config.yaml
n_layer: 9
head_dim: 32
init_std_qkv: 0.0617
weight_decay: 0.04
grad_clip: 1.0
final_lr_fraction: 0.1
batch_tokens: 16384
Each number is 200 + 30 x the weight over its row's rms, rounded and kept within 0 to 999. Layers, rows and columns count from 0. The size before them is the row's rms in percent of the matrix's.

# layer 4 MLP up, 384x96, rms 0.222, rows 218-290, columns 0-95
098,194,194,164,174,213,216,186,206,242,206,212,206,154,263,228,242,224,166,201,160,130,212,150,174,225,222,169,179,268,196,176,240,184,172,194,181,212,171,178,167,172,160,221,140,223,222,184,236,212,170,173,194,194,216,229,220,127,198,150,195,160,232,217,197,169,223,169,231,200,224,231,208,193,237,218,159,272,234,206,212,157,197,178,247,193,199,152,233,218,196,174,193,204,191,220,178
096,216,162,222,193,249,170,225,168,178,221,137,232,231,227,219,170,227,157,245,158,190,218,273,209,236,211,162,185,192,216,235,212,183,114,195,175,198,173,232,246,192,197,236,255,216,197,239,196,160,229,194,139,156,188,210,206,222,169,193,157,175,196,231,229,212,219,200,196,191,173,173,204,190,209,232,198,199,202,226,161,235,160,224,210,219,204,241,269,192,221,168,173,191,208,166,238
091,256,205,178,192,237,197,227,188,202,214,187,238,197,209,197,222,196,246,196,198,155,244,174,190,188,156,204,249,218,187,209,244,206,204,242,149,233,247,242,218,172,215,213,234,245,181,171,224,161,179,232,209,177,227,224,217,119,229,230,186,180,220,209,230,212,221,141,202,210,211,231,215,177,245,142,229,143,192,252,237,192,234,245,186,213,208,174,198,177,230,161,235,211,170,171,251
090,203,188,202,196,160,161,224,178,234,173,185,152,238,284,230,222,212,154,172,223,206,188,221,223,225,267,182,163,166,187,227,214,233,189,229,196,212,213,172,215,194,164,231,166,217,200,177,203,167,173,220,179,196,206,123,166,214,224,211,192,169,182,201,191,207,251,186,207,178,184,151,235,149,255,218,210,186,200,216,226,245,196,180,242,188,216,193,178,234,164,247,180,211,201,120,143
103,229,216,228,196,196,192,220,206,198,165,126,183,245,227,188,183,203,207,189,191,229,185,123,213,202,169,209,240,213,230,224,139,197,223,217,147,256,251,144,215,236,186,211,188,222,221,217,196,193,193,169,161,248,189,206,214,125,138,201,217,197,224,192,187,227,186,226,233,221,232,229,192,182,208,190,215,231,186,155,225,180,186,142,209,213,210,250,146,180,226,214,267,232,219,203,183
099,154,193,215,222,183,163,172,195,146,250,179,213,160,229,204,204,160,198,191,249,201,242,233,201,201,233,212,170,183,195,168,199,191,176,177,205,187,274,232,218,176,194,161,211,218,246,193,168,198,256,133,223,193,126,228,236,163,180,210,232,137,205,242,230,154,194,196,189,197,213,195,152,170,242,189,237,166,210,216,203,207,190,213,186,175,198,266,195,182,172,208,231,162,186,157,167
091,213,192,158,225,169,231,189,193,232,153,182,181,214,176,224,160,188,211,212,224,207,241,216,216,192,180,237,245,185,225,160,173,225,177,240,155,203,212,217,186,269,243,169,257,215,171,232,213,249,146,196,186,175,200,177,172,232,224,177,242,176,189,193,242,228,203,157,148,231,200,135,202,261,188,151,191,240,206,186,247,154,207,185,195,207,225,221,199,223,194,129,198,214,197,247,199
108,227,186,279,200,157,207,180,247,188,137,196,175,226,149,195,191,211,210,283,197,174,189,241,179,267,168,177,246,192,202,235,193,180,191,181,259,199,196,223,149,206,222,227,201,240,209,159,219,219,170,179,204,204,214,240,190,147,194,246,221,204,232,215,227,178,211,270,220,201,194,182,230,227,230,231,172,211,209,207,226,220,174,223,198,259,190,234,203,195,238,192,175,215,218,182,253
106,205,206,213,250,234,177,187,160,253,257,252,199,172,213,220,201,190,251,207,197,226,265,217,207,219,231,188,228,234,206,249,243,201,241,173,165,235,216,176,210,260,229,185,295,179,260,199,197,195,224,216,242,212,207,223,201,196,188,186,213,206,225,179,227,257,221,174,215,267,206,230,199,158,203,241,208,233,208,155,188,206,238,192,215,171,259,200,194,191,210,199,212,218,218,235,214
086,228,200,232,215,169,174,216,163,164,240,165,209,189,160,226,218,231,195,168,176,222,194,178,224,210,173,185,190,155,160,186,217,140,220,265,179,232,250,188,196,249,145,187,219,223,269,159,188,175,176,227,254,164,225,156,212,170,208,229,182,211,213,223,207,226,200,218,204,214,236,172,215,157,215,199,203,206,293,231,211,177,237,192,238,160,183,234,161,212,212,192,213,246,195,175,174
104,188,222,266,257,225,175,218,196,209,232,228,203,242,204,212,162,181,259,213,200,207,212,183,200,210,226,229,260,202,187,205,150,219,211,227,238,204,183,213,269,220,235,200,216,206,269,191,184,189,230,240,238,235,191,205,234,184,224,236,232,182,214,233,227,187,200,210,206,177,215,270,198,185,235,287,202,223,228,203,219,261,208,223,240,142,212,174,237,180,204,203,205,199,219,163,242
109,261,228,175,194,188,189,184,213,188,224,210,212,225,187,222,219,162,218,211,214,213,203,228,208,221,185,209,237,196,190,225,248,209,207,186,254,248,207,244,228,250,195,255,246,206,201,276,132,211,228,205,240,234,188,206,173,183,266,221,223,208,225,221,194,210,170,211,216,134,179,204,230,222,239,221,162,216,161,236,205,270,210,166,210,226,237,266,195,197,199,164,212,256,184,215,189
081,178,224,227,219,195,209,156,229,202,202,191,240,196,169,164,201,181,199,262,93,152,157,171,177,203,189,186,233,172,201,175,246,212,190,189,228,180,223,198,228,204,181,211,279,230,177,178,162,233,199,247,177,224,142,203,258,218,233,227,204,208,220,177,228,208,186,199,239,244,169,204,177,223,173,217,189,234,212,184,201,193,184,218,158,182,153,263,211,199,245,201,148,182,217,178,191
087,235,214,244,174,173,129,208,248,190,223,203,168,240,225,180,179,196,237,198,217,182,206,201,185,181,214,222,198,278,157,199,184,244,175,267,241,217,247,210,158,192,208,115,163,204,204,232,227,207,223,248,213,186,172,127,196,209,171,224,168,167,172,211,179,186,238,188,224,224,159,154,184,241,191,182,211,177,181,223,263,205,220,177,207,173,194,188,203,201,204,160,189,161,208,195,215
098,218,276,225,168,219,181,194,189,172,227,185,260,203,248,223,208,200,144,215,152,216,172,267,225,219,217,173,178,252,177,210,193,239,235,207,184,218,196,212,219,249,239,172,205,144,219,216,224,226,228,174,204,140,241,229,225,213,210,191,170,239,181,233,168,209,143,241,239,211,223,169,212,164,150,205,213,168,207,162,217,191,234,222,185,228,206,168,155,213,210,159,193,240,199,223,208
087,263,126,222,212,197,170,196,223,178,204,194,158,216,222,206,239,177,252,148,176,248,191,174,171,196,221,205,208,228,206,199,251,176,135,225,217,180,257,236,224,184,151,221,184,171,173,208,161,171,213,191,241,203,175,206,206,217,164,236,163,188,200,194,203,194,173,183,224,160,260,175,214,218,209,229,172,189,254,183,189,261,205,227,188,216,232,162,168,156,233,157,251,189,215,172,206
104,192,167,211,217,244,244,218,142,211,215,203,189,223,203,204,222,162,255,174,241,206,157,261,140,165,185,217,247,214,207,241,205,187,197,205,132,182,165,225,174,208,195,202,229,201,218,158,161,172,215,189,196,199,213,228,250,195,196,209,144,236,206,259,240,210,176,193,152,195,183,167,206,216,222,239,171,205,212,222,201,189,216,230,188,175,226,224,232,211,191,235,270,220,226,283,225
107,192,247,245,169,186,164,190,178,205,206,197,209,181,258,213,177,212,218,213,179,201,207,207,180,207,168,185,203,178,219,257,211,220,187,213,230,209,217,99,201,188,196,247,159,251,167,252,217,245,189,199,198,186,144,208,189,226,194,189,160,248,193,178,227,212,159,159,193,204,192,203,160,312,235,167,166,176,238,189,210,222,227,197,204,253,184,229,176,189,212,232,180,199,176,236,183
098,195,231,209,256,241,216,236,198,164,211,188,210,206,203,184,161,192,198,232,185,173,159,216,236,188,205,200,180,188,158,255,169,175,205,189,267,165,171,221,241,173,181,185,240,214,154,184,182,176,211,225,235,138,242,207,182,197,231,186,242,226,185,227,224,166,209,188,209,192,189,139,208,194,163,188,246,191,253,148,139,205,199,168,213,195,206,208,155,208,267,200,283,220,194,182,230
099,138,228,181,184,140,169,179,177,161,215,191,197,130,235,244,217,155,179,190,221,214,190,152,181,237,210,238,215,206,208,185,236,188,187,223,209,223,154,209,195,201,171,218,232,248,199,209,214,224,238,194,222,188,175,172,230,202,164,137,196,196,225,173,241,214,178,178,175,179,223,208,239,251,194,163,177,192,177,208,210,185,205,132,175,237,178,176,164,147,190,239,182,167,132,239,245
100,225,216,182,186,221,185,215,214,256,182,190,176,145,203,165,218,168,173,165,138,232,167,278,177,217,158,140,234,251,177,255,221,219,197,207,198,218,204,183,227,217,230,222,176,218,208,200,221,245,178,172,225,213,213,164,180,137,188,234,211,193,248,214,202,191,180,268,212,220,172,224,201,192,159,245,197,190,193,236,266,200,181,150,159,217,195,235,195,165,205,230,215,187,164,179,176
101,181,233,169,196,172,213,256,213,193,154,193,232,144,235,223,195,229,213,198,197,165,226,191,283,205,199,209,220,164,203,198,200,180,131,117,211,179,219,166,240,193,150,215,153,221,219,202,192,177,160,167,203,223,173,165,244,210,229,181,200,253,201,166,226,168,166,143,199,160,235,197,197,234,251,170,180,248,204,220,200,178,178,180,226,232,205,203,212,148,221,193,239,211,190,181,203
097,174,187,227,255,228,183,168,170,164,154,178,201,196,204,183,203,190,219,200,146,251,196,184,197,164,219,253,238,221,200,195,201,215,169,127,171,220,179,227,256,201,172,210,216,248,189,180,184,202,201,198,186,228,207,245,193,236,187,192,167,250,182,211,219,230,168,228,109,235,254,221,201,219,225,201,183,218,151,187,178,200,203,179,217,149,229,218,195,178,163,206,228,208,168,151,277
099,193,198,189,253,177,199,248,223,220,185,219,208,163,226,168,173,238,156,194,229,176,221,185,215,198,194,213,184,179,231,216,203,254,213,172,194,243,203,179,247,215,212,163,230,223,178,216,204,222,195,142,170,150,249,150,199,197,201,212,209,191,244,206,210,194,217,166,255,160,265,179,198,144,241,178,223,175,173,309,165,170,194,192,229,186,199,218,219,153,197,255,179,198,189,220,224
096,228,198,199,195,161,177,207,206,182,174,245,210,139,278,206,190,167,219,210,137,215,166,177,268,164,232,152,213,179,243,183,244,213,200,208,229,150,197,190,207,194,261,248,148,218,149,197,238,197,182,212,209,204,208,224,186,239,205,176,228,218,184,210,199,189,226,183,187,231,208,184,232,228,199,213,161,197,201,201,227,203,145,179,186,183,232,236,143,123,256,177,177,196,212,198,219
105,219,227,266,207,239,197,210,170,170,222,162,153,221,213,132,157,224,142,237,176,182,222,168,195,151,229,122,216,247,185,203,206,174,222,159,211,198,185,227,204,193,225,201,205,259,185,151,184,226,185,210,242,210,190,200,154,176,195,196,197,222,229,183,213,244,187,153,147,190,213,148,243,195,216,214,153,192,199,177,218,207,255,164,180,169,222,164,225,186,227,146,191,185,185,200,198
107,174,206,225,181,202,177,177,184,188,221,154,182,226,245,195,224,235,260,170,193,236,213,163,188,171,172,275,211,216,149,243,217,183,137,214,207,232,187,232,219,206,186,247,222,204,224,155,208,206,229,206,217,246,201,178,173,177,199,243,270,182,251,183,171,183,188,184,131,199,241,227,145,228,221,237,186,216,253,235,214,193,150,194,199,231,210,227,208,209,227,182,191,160,232,208,225
095,221,238,188,188,181,149,165,186,199,220,180,132,268,221,160,228,213,226,159,164,189,235,221,155,196,229,175,243,239,232,249,213,150,187,240,203,201,182,194,230,180,168,218,194,233,206,225,236,183,227,212,224,211,270,175,236,204,210,188,214,163,251,207,216,209,196,155,235,176,165,235,206,208,155,195,237,241,196,215,233,284,218,202,232,161,182,211,205,229,187,209,184,217,178,217,236
107,236,209,192,234,216,164,204,254,209,184,244,220,220,203,201,147,209,185,143,235,169,210,163,159,136,166,258,202,175,235,206,187,129,234,200,230,205,174,223,242,158,174,188,182,256,167,212,213,247,202,176,117,202,197,204,181,204,208,180,214,235,180,154,163,244,198,188,231,205,234,196,180,234,189,220,184,182,186,149,216,198,216,175,162,209,240,202,202,176,146,220,192,203,207,210,151
109,196,171,157,228,197,222,210,204,142,237,138,183,173,209,236,231,197,255,156,188,173,182,224,192,210,190,182,177,192,220,184,219,284,160,202,197,235,209,270,227,196,146,210,188,209,236,194,231,200,236,204,191,200,153,235,172,252,154,235,231,230,190,240,200,224,178,208,244,176,166,223,254,196,222,205,212,215,184,211,197,216,157,196,209,244,197,216,225,195,189,252,207,271,190,150,191
107,210,164,220,195,203,167,209,187,253,227,224,135,221,234,187,145,202,224,181,232,245,247,230,206,190,245,241,230,236,201,207,240,225,213,152,200,177,169,235,194,211,175,223,171,174,172,188,237,182,217,213,264,180,157,257,212,189,193,209,200,220,193,229,188,253,212,242,149,175,189,161,236,258,216,210,194,219,171,136,211,173,276,177,221,179,212,189,227,199,167,174,185,225,174,203,196
122,146,230,186,224,212,206,177,202,232,198,242,159,163,190,167,231,163,212,218,190,150,199,190,186,194,192,223,216,214,266,199,171,199,201,276,176,280,184,243,227,223,176,198,237,275,216,199,188,214,189,231,231,210,204,219,253,202,186,254,211,196,175,258,237,203,193,233,218,214,196,242,218,235,213,213,254,182,223,194,226,215,213,222,215,183,246,244,202,227,228,213,161,261,207,174,174
101,220,173,189,222,178,180,123,224,184,137,160,230,182,197,221,230,229,137,200,199,225,216,227,222,193,196,184,204,186,149,180,225,204,192,215,237,168,194,163,161,147,211,165,216,206,197,225,217,245,172,203,247,134,225,181,212,168,205,139,215,157,214,191,197,192,203,170,95,206,212,195,175,205,224,255,237,223,216,239,223,211,174,170,257,206,189,219,219,188,172,204,225,169,190,206,185
085,178,198,262,153,193,182,207,226,241,216,216,248,187,186,191,166,229,186,157,181,175,221,206,201,192,229,219,209,242,210,144,203,217,222,211,196,239,196,220,188,233,209,247,238,242,173,161,229,211,141,195,281,237,221,181,195,205,212,179,228,202,218,150,216,260,159,214,202,199,199,178,201,176,167,196,239,245,183,239,224,161,218,205,172,233,250,286,183,178,205,209,244,227,205,179,230
102,226,182,260,149,262,222,107,164,183,166,244,241,188,189,199,210,206,238,205,185,204,206,211,190,180,222,164,264,173,221,188,234,250,195,170,218,236,209,208,213,198,168,220,165,230,199,205,171,216,167,201,162,211,215,226,167,203,233,175,192,212,181,178,248,215,214,218,184,258,209,209,198,206,256,206,158,251,182,185,207,177,230,152,208,222,224,235,258,235,166,193,189,179,260,217,200
094,217,206,204,207,230,216,175,163,217,189,205,151,210,239,186,204,192,174,172,246,203,229,220,231,214,204,217,218,245,177,234,234,268,194,191,172,141,201,244,230,260,251,193,222,199,237,256,236,166,190,184,213,187,178,236,191,227,230,190,257,215,252,140,177,210,202,215,185,143,197,148,219,191,140,226,206,189,217,242,207,236,196,188,186,164,217,204,174,176,183,247,266,234,185,189,189
098,175,207,244,180,167,206,167,226,182,211,191,241,165,221,169,228,207,235,195,199,174,200,205,170,230,208,206,216,199,203,282,152,241,221,162,205,177,177,192,231,177,211,212,174,220,157,218,246,229,226,210,199,189,150,202,233,217,209,193,223,188,215,151,265,229,202,207,100,210,187,208,167,213,204,252,170,225,185,191,210,139,216,200,220,229,193,190,197,125,174,229,182,265,191,219,244
101,215,172,245,225,202,201,201,222,208,229,218,224,176,223,172,167,232,206,211,240,222,254,175,212,183,172,249,167,184,180,178,197,217,261,221,222,231,171,211,192,216,207,213,172,220,213,212,230,192,196,253,191,174,201,197,183,153,221,185,188,209,209,251,251,189,204,182,198,177,157,212,184,141,164,240,194,253,278,179,245,182,175,191,185,121,204,191,206,289,192,215,265,191,203,237,204
107,242,230,188,237,131,163,180,261,187,209,222,272,252,206,202,214,197,199,172,169,160,204,219,175,215,243,195,173,210,212,209,201,203,203,195,178,173,250,146,248,206,155,214,202,156,214,148,244,163,221,169,217,140,224,210,256,208,184,178,189,200,172,203,192,202,145,216,257,200,236,199,157,199,196,199,216,176,224,171,228,174,254,217,177,154,205,199,181,160,168,205,191,195,213,249,185
105,199,153,244,223,239,172,203,189,249,199,180,219,194,196,235,177,234,210,214,172,226,216,156,210,191,171,172,192,179,229,143,219,210,203,224,180,220,179,235,166,239,238,217,210,205,118,196,210,220,259,185,173,204,169,206,229,192,259,224,135,161,181,240,199,204,216,157,142,231,238,208,223,201,207,223,195,200,192,168,215,144,218,209,242,171,182,162,211,178,192,214,222,250,168,210,278
100,244,141,234,218,198,169,237,240,202,149,205,223,211,183,213,195,245,236,206,205,161,212,203,205,197,175,179,228,167,177,166,157,204,197,232,250,216,142,194,280,218,156,182,145,184,212,247,252,171,206,216,208,231,195,283,181,199,224,230,189,232,144,232,174,210,206,226,205,224,220,198,253,212,188,271,146,174,194,223,209,231,216,185,230,201,207,189,213,205,210,219,229,220,199,213,204
102,207,196,201,190,247,188,209,183,237,181,170,215,208,206,221,198,135,227,214,219,185,171,154,212,225,201,230,188,104,178,173,212,277,191,210,211,189,213,228,201,225,243,236,169,162,221,212,211,185,229,191,233,213,215,126,150,185,197,216,217,196,136,153,226,176,193,195,230,174,221,168,244,209,176,236,201,254,223,155,173,171,239,178,183,211,215,218,259,231,202,222,207,219,242,237,212
098,200,166,268,197,242,157,249,230,181,220,187,220,253,249,220,215,233,157,233,204,185,214,200,192,212,191,170,238,238,185,212,226,193,216,183,157,197,244,187,212,195,172,225,210,232,219,207,229,234,233,192,279,236,254,176,197,158,137,184,171,222,153,194,242,240,254,191,207,186,229,196,219,167,216,251,167,201,183,177,223,213,207,223,175,207,152,168,219,192,230,140,179,206,196,173,210
105,180,183,261,221,227,161,206,168,257,263,207,200,197,198,224,170,158,213,206,185,161,252,214,212,224,204,193,211,232,226,197,190,190,198,209,254,166,148,226,200,236,198,222,119,202,207,154,215,254,212,197,240,165,223,215,192,175,229,206,197,224,217,178,161,178,208,194,167,173,222,164,202,193,235,282,189,242,158,192,211,142,210,208,229,187,207,186,194,227,228,199,172,191,280,221,224
093,201,231,181,204,151,208,152,186,230,191,164,200,175,140,252,175,193,187,214,170,191,224,190,178,185,235,201,182,217,181,175,216,244,270,201,199,181,247,219,200,212,184,184,234,233,168,210,218,190,175,209,151,264,190,171,158,171,156,218,214,182,174,131,221,199,205,136,227,200,193,217,238,227,215,212,171,205,170,225,156,143,185,215,198,163,146,242,171,228,232,178,192,164,256,233,201
095,244,165,189,185,222,195,194,185,220,202,228,230,254,255,204,208,218,160,140,169,183,163,187,235,153,237,199,178,211,215,253,186,193,173,221,224,171,214,205,220,172,135,218,264,193,211,209,203,194,241,201,217,188,248,206,219,205,183,272,247,204,207,185,179,188,208,191,242,179,172,230,241,231,197,200,226,220,200,240,271,205,201,183,157,241,231,192,266,197,223,217,230,192,237,197,261
100,181,223,182,208,176,159,259,192,156,196,167,213,202,170,238,147,196,144,194,187,205,180,222,223,217,184,173,201,260,210,242,247,250,203,204,168,165,183,172,243,249,182,198,202,187,143,201,183,228,174,199,212,189,123,172,193,237,154,149,210,236,212,177,235,168,189,199,215,190,221,166,206,231,182,225,175,200,219,164,215,177,216,221,241,159,202,203,232,213,128,240,199,197,177,183,134
095,199,224,231,203,148,207,194,202,189,190,225,193,199,158,244,216,160,213,218,195,230,285,180,221,219,225,239,181,224,176,194,234,192,167,148,146,253,187,193,219,250,185,197,257,237,179,184,202,173,230,191,200,162,143,217,225,186,208,214,173,239,196,252,172,246,190,249,262,209,242,180,180,188,206,219,189,179,249,269,196,193,227,178,182,220,202,242,221,201,220,224,182,221,162,249,208
103,165,163,185,249,174,230,192,172,190,226,190,198,161,153,208,225,204,167,197,255,142,195,210,165,196,233,222,198,215,217,197,239,174,219,209,204,248,194,178,204,212,189,207,269,255,207,152,159,191,244,218,209,216,191,223,200,208,213,184,202,149,205,195,140,154,203,199,210,198,258,182,162,251,195,168,262,221,165,158,126,219,199,185,179,189,128,210,182,212,175,157,183,223,203,226,194
109,223,166,238,207,216,216,151,186,194,222,217,234,172,175,186,188,228,199,161,223,185,177,190,256,168,199,268,207,235,221,184,192,208,287,233,203,233,243,179,217,184,179,182,230,229,179,232,222,223,235,165,233,211,242,158,207,196,225,239,231,192,168,270,229,205,212,167,246,197,215,216,204,281,242,155,142,208,190,205,237,196,194,208,210,208,168,239,195,183,175,225,224,154,199,214,221
107,177,199,207,234,210,198,203,172,189,206,146,127,208,206,211,182,162,175,199,210,217,211,223,228,130,206,201,194,174,250,231,204,217,190,239,230,232,231,230,262,189,198,186,194,246,229,235,193,238,181,218,189,130,227,190,146,213,218,226,216,202,203,152,210,210,212,213,251,202,243,230,197,194,197,169,253,189,158,127,205,173,198,181,229,239,169,205,201,202,232,199,270,133,188,223,175
094,163,241,203,221,225,261,250,146,185,196,142,151,181,226,233,197,235,191,238,183,207,195,212,210,244,187,260,224,188,209,184,237,210,196,178,202,225,228,255,192,190,238,227,238,191,259,178,212,241,212,234,199,219,218,241,218,193,267,167,254,249,219,201,182,197,213,185,222,152,219,165,235,208,184,187,222,167,165,218,166,200,180,165,179,236,135,180,248,203,219,219,165,191,209,210,198
103,200,259,137,201,219,168,197,243,211,249,219,173,187,212,266,185,225,171,233,229,151,149,184,169,223,209,176,202,204,189,209,163,198,155,203,170,240,179,212,204,200,213,266,212,244,207,199,180,199,204,155,170,193,227,192,228,177,215,238,207,170,170,207,270,178,170,161,215,167,246,226,182,207,223,165,161,237,211,194,182,135,159,214,226,150,201,199,147,194,208,233,222,179,219,156,218
100,186,211,181,209,166,190,218,201,247,184,170,184,253,241,198,233,159,148,209,227,159,176,148,165,201,193,196,238,206,243,139,202,202,179,267,190,205,207,205,218,177,244,211,237,178,260,151,178,220,214,179,225,201,270,188,199,159,204,244,219,191,180,270,143,183,210,208,218,181,251,247,194,172,213,213,230,212,218,230,205,137,201,237,218,199,200,215,201,169,225,201,235,169,184,217,169
089,153,240,207,175,189,258,207,231,227,180,174,174,189,222,171,192,203,179,238,182,160,234,203,200,179,202,181,237,225,257,228,226,178,182,255,186,204,219,151,199,272,257,234,163,233,243,199,220,238,230,161,217,234,240,171,203,196,242,185,262,204,178,208,230,234,173,147,211,236,223,164,190,247,183,190,231,272,218,193,191,207,214,202,224,214,154,211,198,207,196,238,181,217,234,226,183
098,208,197,199,183,138,181,218,196,180,164,133,237,248,225,247,204,146,167,211,209,193,167,183,185,184,227,180,217,218,225,162,200,172,235,186,163,226,215,156,199,161,235,189,218,173,206,223,135,166,228,206,162,178,232,163,240,199,191,137,170,226,186,197,271,153,208,199,221,238,246,234,247,137,173,203,222,203,216,214,182,218,188,202,182,214,262,179,202,171,167,188,226,186,201,223,178
103,161,207,212,169,188,237,216,167,199,185,233,152,163,246,226,199,225,205,167,224,220,250,208,214,183,214,183,219,220,238,263,167,161,205,203,240,188,177,202,264,171,206,222,207,206,197,245,260,222,211,165,260,189,232,222,224,212,231,180,264,161,237,232,148,166,193,163,214,164,225,153,200,202,182,180,204,261,157,188,198,215,181,203,240,186,187,262,213,224,209,158,187,202,162,185,223
113,197,190,232,204,238,250,214,191,254,260,223,212,187,229,199,234,157,253,256,203,170,233,198,226,234,246,216,195,191,255,221,214,212,254,187,218,247,199,228,217,155,216,192,221,192,188,192,203,200,237,228,191,231,203,239,177,186,219,185,172,273,202,220,235,237,214,167,216,152,197,192,171,242,209,251,175,209,258,201,253,249,225,264,225,185,217,231,167,210,229,204,172,211,223,185,196
106,242,173,137,233,175,188,235,206,226,230,183,159,178,232,162,191,201,199,189,190,172,215,131,219,221,151,178,262,204,227,212,162,226,194,216,211,229,214,214,168,198,158,192,152,195,186,227,221,176,212,197,183,191,210,242,210,153,199,152,223,241,231,231,194,172,189,215,224,149,158,170,226,254,162,225,179,220,193,227,292,212,168,205,251,199,205,194,229,195,247,156,185,215,203,207,242
093,168,208,184,217,214,169,197,163,232,136,193,174,192,284,149,214,179,231,189,220,226,185,266,170,210,156,175,188,199,220,122,241,230,213,234,189,194,172,223,231,164,236,169,200,186,227,194,256,181,184,166,197,233,177,183,238,215,207,146,236,242,194,202,194,233,177,201,153,204,204,213,207,223,215,195,139,251,193,213,159,191,216,208,151,237,201,233,198,211,218,246,185,176,168,230,184
096,197,171,266,188,198,182,158,194,248,235,223,273,215,163,220,220,179,192,240,169,161,174,155,187,177,219,215,198,162,194,161,184,130,233,192,227,218,172,238,195,176,222,205,198,178,152,194,202,156,168,195,198,196,141,195,190,179,194,229,257,214,190,160,169,226,184,202,159,165,152,202,178,203,158,198,236,178,166,170,211,196,252,156,148,204,214,158,212,260,190,165,212,204,197,169,194
116,191,183,217,205,273,209,161,201,181,268,216,289,198,190,265,209,203,222,151,211,237,208,239,204,228,223,222,201,209,166,222,211,248,198,230,238,215,206,208,180,153,193,200,241,217,187,188,250,191,207,180,220,240,214,214,196,157,217,264,134,196,251,188,184,232,198,223,182,228,226,188,185,259,229,170,231,199,256,212,218,174,206,206,168,227,226,224,191,233,203,220,235,208,243,193,225
112,199,206,199,207,218,192,184,146,190,234,222,214,271,220,249,219,190,215,178,194,239,140,199,272,144,185,193,182,198,156,186,238,182,218,202,250,225,224,191,195,216,233,181,267,181,208,113,235,229,198,185,191,167,234,157,232,188,216,197,164,192,220,240,166,212,216,157,255,159,168,194,230,225,228,203,191,224,202,194,166,183,173,176,200,216,238,239,190,227,228,209,258,197,181,211,227
092,219,196,233,265,171,212,214,220,211,201,201,236,220,206,218,202,196,199,201,230,157,221,219,229,194,175,186,220,255,125,239,186,243,248,210,167,241,136,190,191,185,235,251,197,203,166,197,227,159,211,162,248,225,185,189,200,166,225,166,257,206,180,234,211,270,196,187,152,166,163,220,239,171,212,204,205,200,203,202,197,215,184,214,183,165,198,232,196,160,190,203,202,243,286,178,159
084,207,232,188,189,187,173,182,214,172,173,167,239,201,171,222,182,243,220,188,223,206,183,189,166,159,203,207,187,195,214,214,163,171,201,181,231,228,270,195,223,161,186,218,213,212,238,169,177,208,229,204,260,159,199,216,188,205,168,190,230,254,203,206,235,175,194,170,194,138,128,205,222,164,188,188,185,156,257,180,233,230,263,246,204,264,258,265,219,199,214,204,206,265,203,194,191
102,225,239,188,240,212,209,253,258,184,185,238,179,156,241,223,235,265,174,188,213,182,237,224,193,196,222,144,163,232,193,234,205,193,191,209,217,207,208,165,258,196,224,206,206,181,224,193,232,250,175,188,218,204,230,223,242,209,240,237,189,244,261,189,178,216,239,230,213,232,230,162,213,213,231,155,209,165,187,196,180,196,209,181,167,225,193,247,200,194,246,217,275,207,128,217,199
104,228,142,152,226,231,216,200,250,189,155,154,193,134,191,218,200,230,147,216,158,196,157,191,209,201,201,161,225,192,245,236,223,247,209,173,182,208,223,166,212,123,176,202,234,175,185,224,193,219,199,202,210,187,254,226,214,192,173,173,198,199,220,192,157,197,143,198,242,219,172,219,228,210,216,160,204,249,149,180,266,200,155,170,202,258,224,178,212,212,218,159,226,196,216,208,220
090,215,206,150,248,202,220,181,184,218,202,166,227,169,198,195,208,137,227,174,181,142,178,177,185,178,170,259,150,236,196,265,171,219,206,197,209,234,237,218,229,209,232,175,229,206,249,225,241,188,163,189,171,217,115,215,207,198,237,245,214,201,207,174,186,211,144,199,193,186,208,203,227,197,177,197,169,210,188,176,211,163,177,222,157,179,229,196,145,163,186,262,192,142,161,216,174
112,184,108,199,232,150,148,226,191,150,247,229,231,202,181,206,182,191,180,239,192,161,210,202,167,201,248,248,196,185,230,194,219,181,196,179,177,216,218,198,225,227,220,170,208,214,230,213,201,119,205,190,223,194,181,154,195,162,172,207,180,165,189,228,177,204,201,226,229,175,251,236,174,146,183,191,203,134,161,185,198,215,182,193,126,225,215,229,213,190,227,147,193,175,243,236,217
100,237,234,264,204,230,182,170,214,204,228,178,191,211,230,216,187,250,220,223,231,174,169,173,131,192,210,178,227,213,231,191,287,151,189,169,211,187,201,160,208,207,206,170,209,211,195,205,148,189,166,166,169,205,205,126,190,245,191,163,183,207,205,196,244,191,172,184,265,216,187,194,221,257,257,170,185,193,201,158,233,227,205,211,220,191,195,188,193,155,215,240,215,207,270,177,222
091,224,175,252,167,219,173,168,198,195,257,178,199,239,238,238,198,125,200,136,148,136,181,200,219,129,214,203,182,202,182,222,193,167,178,229,121,181,191,214,143,206,229,197,145,190,134,202,169,184,195,202,172,192,159,236,163,208,228,167,240,191,189,204,180,175,172,178,194,211,225,185,242,156,194,226,189,205,208,212,205,179,171,231,206,180,149,202,189,183,199,182,193,207,244,203,186
090,233,192,184,176,180,145,199,156,197,188,231,189,198,174,242,164,241,241,205,165,253,178,288,184,212,203,175,225,255,170,231,236,207,239,158,236,188,237,216,213,177,195,195,167,212,185,172,172,196,156,245,201,220,207,218,153,247,234,133,212,206,186,161,206,194,159,201,148,240,193,148,220,199,179,170,173,193,197,229,214,171,220,207,257,196,157,238,203,169,199,186,165,213,224,212,185
106,189,233,201,221,243,121,157,223,161,167,219,214,217,189,155,179,248,191,205,210,151,160,193,199,237,224,191,224,168,166,219,182,197,159,191,203,184,231,237,164,165,182,222,218,194,247,199,199,205,171,150,190,169,183,232,167,158,233,191,208,239,258,163,223,206,156,191,163,170,142,134,209,167,225,186,197,208,189,224,193,188,240,148,230,240,210,238,211,235,144,217,174,223,202,212,205